Weights of a small GPT-style language model, trained from scratch on English Wikipedia.
Size: 13 layers, vocabulary 26490, 85M parameters.
Architecture: RMSNorm before each block, normalized queries and keys, gated attention.
Training: a variant of Adam for these matrices, 808M tokens, 6167 steps.
Each number is 500 + 50 x the weight over the matrix's rms, rounded and kept within 0 to 999. Layers, rows and columns count from 0. Numbers have three digits each.

# down: layer 3 MLP down (transposed), 2048x512, rms 0.0276, rows 470-516, columns 448-511
# up: layer 3 MLP up, 2048x512, rms 0.0302, rows 471-516, columns 448-511
down470:511485496389435553479561477445530501427447535519466463423483571552449515540494470477479489480474502450478413490532505415484565545528498472521527539480480490550534393559537516414506525597505512
up471:561502513461500463540546537524432526488540471494505452582553500602423465484552472569481601544509495499474604440426453439394418496483568395492491551513453441557455475551375479507496465496500484
down471:516563456511451510495437497558487492444415480514455506537571568535505544515547569544557523405529572414498476517437496537493443634554368426514509533468481484484464474490496567595495462533541578
up472:558588544547493427539536511349460461479478588473621497541406617469500516428518545605543457536531510563522384411538474487432431545543469453506508492477368409543468419463435464528507491497489558
down472:603496453435616508513463535462547483538545534567444533467472578517555409498521468430541532520566483593520402476554418572471486453495538585446490506424577486427504511464586450587533475488498431
up473:456523485473467551534430513472478466566498500503458566557507547441491475452501510491587431473493561488536513553475519442606485467472517549511511506559430542495479459472526460494568432543492504
down473:487506592484539595457502560493520605545495497481553548460552504511459584504508445486448540497526522495603528550520572499484479506473571474523468492456461552540489563448518495470512530381456362
up474:481535489425488499524517505447465525514446555510524567581478525533609562506575579482469507515403525363448617411510535490535529529415581483484539482520473521444376464564459514429513438529487474
down474:448611455531521504561593478506541425593492489511509558462496526510545456525439487552468606457550494517477471537515498538509539546521490570565513495411380550550522465563516471538546548493505451
up475:505581437464509413590461551499507517584504457500420487518483458525548369499501481435453479535484501503386450454480487477469482602505542485422501478491493585493444489539512507488512514643491592
down475:637483477513488485515384433420557490449456521488466544537508519507452405465511553517506534464511551551495475563547471492404524446450569532404519519469365495455502485530390534500503443550480592
up476:444414533501542535393397432366542528485485505524578474507494633403560499501487543472540535553513501352565535448437530380476484523517502463507537491529440420502534522534536527487427455509570584
down476:528590565504528593490564484437545566525583475500475348498544590523493551479490491527474436550536477466589496533423463500546484448488465483508488607496502376560563551591535459545581471539566490
up477:528515415508480510474525586503468453560465497459434537585539535620462465534489559484481484615575567541359455552552531417439490424499526449484539464515533507577547436494414539481473496603536628
down477:454416477432477448484491421509430529571550518426456467450473530459410414519407504462520456508551453537460533535559486480473502536448464564467425521560549454459493481484547498509581507574440440
up478:605601528486525503540473551516396545503382488479500563538577518614510442474569592597434595499513456487451504485412522487445501603443549463536481502586565575533550448546464505412496478559494483
down478:512465544490450551428503409459484554445422537480525530520477480570524473464447553535430495566539540507545494490423615501483511523519479469519503580614507460549528466461527535500482495528460505
up479:510607429423494573562503488576488469576491506430535559517462464630484452439585511586548451476477443543519445489549430468497585487520579575449483519537470432550516385490447448561488518541546454
down479:477436608470510509537514461564456474471599533549407508449482609427514496541519413585504480573520430524473536536463549362520486569529507472536476482483511572507488455505495523480456416463535484
up480:593494500507470501503522530462520555511534508514546558595455529548514463492536484422493473485447502515500504410521570481540428485579553493487522542527524502470477435513485490514472476483508454
down480:573478484458526484449500444518609467445560610607528491571491536449484531490487612472486517546493453478549517522512393639504462535488426489510479467578512545493490482495529543481486518503445522
up481:529568527473413530586537459478477487535468464534520456523523562560547522521531531518440611490414459529554476414429558492509444430463520507493463455523448488502420469468486501509482462471417449
down481:515492463372476449459382535523489469469495493456490429499507465539500517468587474421537544616454508526462507542546477546540483471512510489527523492423552467487549511519431533501501435473418527
up482:550535438464493581473457493459501561575505551510473445501466494528479473485477526469575571467427451535531561486561547550456475476515390508431479519517513483513478415485511552466520466505491519
down482:538535491511401516450515472525530492470539481523524583501545495517407531494538502460599494474541520558613523525500460600493512407449547416511490440494532490458447547499450482539473550431527544
up483:447523444542523532496514468506418507506532449485529515480573580587516468448448554508522411527567583410521515496521523448496472519546453416429603512554531508530419496432472553532450415517553538
down483:504536550509472513486569444446497549496445512418535550564501522504386498479558331532535465501570516535551487546383460457448558559495548445469565579547549491637477472520506554505517567381436466
up484:516524486559535590577520547475553460462526503503523486519484458398499524449475503586541456492497495604468535514500451446527474526452475510447477539476492495504490531559515481525507520545500561
down484:529517453550488485495515440517570388476503524491510456460442460542582503494484515519593418503559500485453499489468483582526483453474539488516547491512489477596445455505487465521518605559440500
up485:422473436461373487469504494477541548465588540448503463647553545575499472464453495576532437459525377508538408534520479515577418563475434506533563513589423611485569504479490409393514503590516517
down485:573465516552570488465516474522485488498468420473517531442542519476563531516497520484516540556489538532501603480490516483478551450469535503503496559481545444563440451562525499530441488476520511
up486:546500490407417492527453483504516517463391509554538516607460562588529502504599434565498457525503647471569592482491585473486422503437553563533497475540420473593600444501531451556502363515514496
down486:498496559539466517509603554491480540526559451525493470490567547532510465485452515498494484499494495523444402542430464455545557499495427440478545448500570498509535522479530538493525524510531571
up487:447449576576542426471520482506534473526541431530463545526605540599635470498528558543510494507519546471482478556507449493449502468454484410480599458542533533583501656370507352457449466438402511
down487:446364546412477517464406615524499531536495581542600494495541508534476480529599558472458546459505488448472443574529426483476477534382571636470513562506413457467456511610503475512496479560438521
up488:443536441537559506448422522475446471505432529462562527512408531505498533458516573519487573589562637430502467481553596486591519613490512487524460519508440489553492651503517559542452404442516490
down488:582551512494518459506486484497549467569587544452499531579507536577413490518518640486537437514555477527531463572535489512461510568450523527512536338456556494504479458414476556458543456557524486
up489:570503436458471456525538512538469406489481541601606538638455551445521512436550486503515414580406484503498623521470468534472562493541509483443533520433410351489541450555451491462502470603524529
down489:567477538610498484471537477559599459581413412550477463477484448538540399508559497509535541477519439465521481526456485449570529490532493438540586442526498550499532517431535507456539510502457555
up490:508576467494559501513399483483523469528573455454549636517577491582544482463461439456515534603455541470553565557492393501622594496383457558515519564602402541477509634513490401439452412548489491
down490:485504472534464481555627480504480592548550520383494493524535465456461400497495426469443567521468446585525406557521555471413531538485425511543507481481565503398494548468567467583552577517499454
up491:540479507490508451543508512482501510487521495528612487570526567507498471398550448414564452492498548547511584510495499484483464472461583545356423552464478528451525513507408468462525450629455480
down491:513489491523471503464488502417499457525462474537555561442566519492528485544557532521547527495412424485494424486480521471494468503579432449560524456437454543490508482449535471501525493583483573
up492:514496491480590449555518497458484383505385465492506493574416573493527504508501587509503405511504553519501516467474496500456456526511490565476479659474516541460555529553389486539470505413596468
down492:444466646513518409428534448560533475464561455493595419525431461495545551462386560533505433563605445469413459506532592473512425476409479514487513473448488445534562524578404509532456528572550484
up493:564591436626494500491542605560534530536370526535470601530416517516479655514536441462375434526549464531494431596434393484505524521473475475484393647572504404470588540490372354509570504412426449
down493:410419698564482488472413471472502430524588511446533460585560470582560452389430649552433462509507523459458517495504488507491560515517414489536496537526555407527459459558532503496491494816667460
up494:565434586470565513519387531610493498572450505501568532512443542531534507576498533579551572486558527507496476542480480533529395561622526597441589483549487577469516585549509536426441508568583537
down494:535562499482550503481474487436513520456570392560569519426544534521489527447581474521488466531549520491530582550597523454461533523618550440492493576452475488418503391561493607508480423625458412
up495:498557489526403468504529647449531564546517499480649503504465500557434502548579619487533522534412479492532467616435404492490506543525488448529618557564509523557443558477532531453493552573485483
down495:489532494558405491457449538580515513484485548478527496448427564417410411612556565451411547464550501451514604509444452454490510519513544439546536523443515621509487408547484554516638436520453464
up496:542518505525557410500433481500426556540524490463542420502459500452535426536484495520484538521480495534413434445452534497554530547585426523500544489568479510578433437391415477428433508485562492
down496:509490537547554420542480444475585510520601531593568406522380502453513449506580484464448483497650552462471468497513467490542620488489578500531487551570470511503505511450473543498506520593543581
up497:455550493432471507659413459438472409585492511533607439517446537647558394534512630580498522541528500529486536462442456506564566543662558475497545482508497520455462521584446546566460533545392542
down497:490522522409468579574479500562427463577581512520505497568570535498500504590499505442548587553584562476396402625517548484441526527470464555502547519458536493499435513525443535460496433550527473
up498:482479501458507499501488473490476413519414486574533497556448490528454548441524456517575494555438445542493461487474539549558490448461477540464473544523541474468562511481526509509511446582428533
down498:517492449443534542607498492448481507561539564550566425419436559529543452517598457519459532470492514414464471465552519580455547539524451497500532491448485497533551517494472589451546451534548577
up499:486478555468485511512473481527456491495500506557497515575494526588510514522418483506422391450501460566484460528457591472441365500440449564448451468579541524531451476537528425553511420449526504
down499:515454598521491456535449486427467477498527507528484501496493495567437451448506517549499529574505463585507452481524475553379607481538479486397472459546558498469465484520451522581578599536404558
up500:601478501472500535543432472446475510558554526509501512503502574508488470441527493537459551560493553511500560521506477524588496459414476509499511515547478487520516551436419495566475432462501496
down500:559496474495409479531570602535503475472523514466461606567510427455491458562425429553488478507415500591545509497529502494463499500566392584458478521517489431493487511476500563438468551474517497
up501:457535550511450465489459585497530508516436523463500550496476508464556569440461579529485537513563468560519590577511552486487475487561415499489550514610443548501534419472456469548461443571540499
down501:503574558557470473505463492445503563487518467527562499502455492473518549482577440440558410457466455536458540456511513459479477457476506526399471495517546539434546506529521527607565439453437491
up502:396491523538393469525499589564499545503474555489628519447580495601515573487487485655596529460462490494475514450419514498649539503491531492386546591531496532562459547510529457412398533592465378
down502:383574571570486496517590591530481421485548535498550523440493519558539493540571563584494582531536392469490480534483488475557562439467394520502452492410442536500504542590566402520452439633496424
up503:555507570372576561489378595472506445507508527479526489500521584533573533524558650569552509490506516453540514520532519548553498533497551543527584569486462488497482446432425448451469543548489470
down503:545509494560430484504505561480414528486548587520437448494463573479451495437491534507524448484488495410528597496480515537584505434389536480475538478509475546438483467494651569491653550511479496
up504:525420560480500424514592649515428461503525498454538531495484516516574545538484569569485550459540459407565499473560531440543556545561488500479496453529497500510346489570493482469509541439486470
down504:448525508429608607411467456501545561459495516481465441471553486466545554412494528537492536535513501458598508519475502488533569568498481487408471459533481498478507526479542510509506526444578508
up505:579483520425494482571410539437351483496500447428622491519532481507490591609550473549605455536544459475539559544441573370604527471462492524386609549519395470427496490566489311522410426498366492
down505:546482600516412563444509526473460426497504615394463434542504486492497555524520468560531470593553426458567528565588511515538521429432479456456518578487553510589491547495519424590537507529465523
up506:515528536443469493611421522542427545509524430531440449593501468544492465442516557564473483561453480521482464444507549521493455558487542379539513518490485544504496508493527502446420461533457516
down506:525641522559535428460486629505551474564566528492465481505508513568465465436492497497484549501631445533450449410590544528462382545572583493527553591422522491578493415474484491475508546628461493
up507:525564543492501531493512558519438502487536485482481529511471446561517507543522518468434607485485574419579584478420535430564563546519488484571510501511447440473453516533428482517498503486455485
down507:522502552548490474507467445442455437412511507482530566517519513527458442460545493477507455489562560489525482434522515514511592495485554441504510570494560362476509587617499467560550533548471513
up508:496473431456541553451479431478509561575477452465519542484555669472572465466612412466519412502545599501566568478494491493536498493463449495545507529469398628533458509449518425495507446484516511
down508:451475526463513481513516538471467497545485512463482526482512531466423508453527439471519503484512536528459485465531520497546494532521518437528480444489535523507443468524530521441558542535526501
up509:564463420517502515490578514482358492488530487448470570507556513553516626490541458543533497521532477470501520471514474457460393468473528535435533501524542482516453452484499510492439460507494526
down509:490585555497394481496518449471461543541422488474538550496535437585455544497545607461461571481483472540510460514538548470451484479445561526507389482513478553572459428431495467528429430515480463
up510:511509343414468358480457596476487554511426421434400546489480501491501499513506525460513503565474643620393539455496537452483547587519486501512457533575519512479543621570505435488511383543518553
down510:502540551509507496488517529518599519544596577444481504462438464501430527497455455438489515532589470532529484543488514572533508465436450470492477518495487379518440516418560488468497536513599567
up511:540547482454471482492439426468468404490514540482475450469556491546579551515562527499442495506428530510472553528424425470585447546426449517474480474442535522461491527535479478567448451570560512
down511:451450446515597427530541425511457522536505553452471543429565494523512464545542483467454468504469531484552568494486484509543455490499509516548520559420426497510520593488517434439558518474471555
up512:425585543464519513504487492499469427495407563533453504602492502481487481498400504517472538550512397544502483445502413479469410505529473432521483475462543498496576456471399441482516494554577531
down512:603461532498552522538546507533533471505492498420545489503551454460442534475478558529477449427486528494474598510547544431594523516482542536390503571555553528506410451511572494471477469487451482
up513:507530468513510467502448580451506500523517481508513526537441454502535575553474608529504470465484491474500613571520510468513464545485570538469500519585436492517524588554526462453421546584477520
down513:531412486396532487508548530430521536519559458500544534551499521480448470434387469585541398478476523479622522476540489498568498487505523441485552531615545465448464464479620505550493486510453401
up514:461607417545453584499566445410518494525444399580521596575556537536537528488447491502559514488539482461480472498487438461528575466495477466569478629419446549486479445447510524494514505491414460
down514:457421474513564436530626488500489541568461529515556516452432536546468490506449484522436552480484476425542520512552525503549515490451509439533389560491506546476436535494567548449593493447348346
up515:517484550467447467542418429449500527506508502438501510497494537540575557471590580483561519572563594477392543476507591509550504531489467452492478494564486490592457498479467505506430464493490572
down515:531518622559459505576565479514418550516672475556578479455466492524558447435524589504419510574502501485470510520575518458578485523503578430623518561519457472559353492486559477541518458592436479
up516:536565558561491464469502479570397477582533498407502481478482479528509443524506527462475588458554647435440474520392504475543447526478463481492616463566442531590500571468524502420471405471556550
down516:472488491504470420449495471622489455439488519615488547526571505558578629512452539572478513463450575499531551515473502526482488501496524404472553627674441493490532472541457516529534552440486545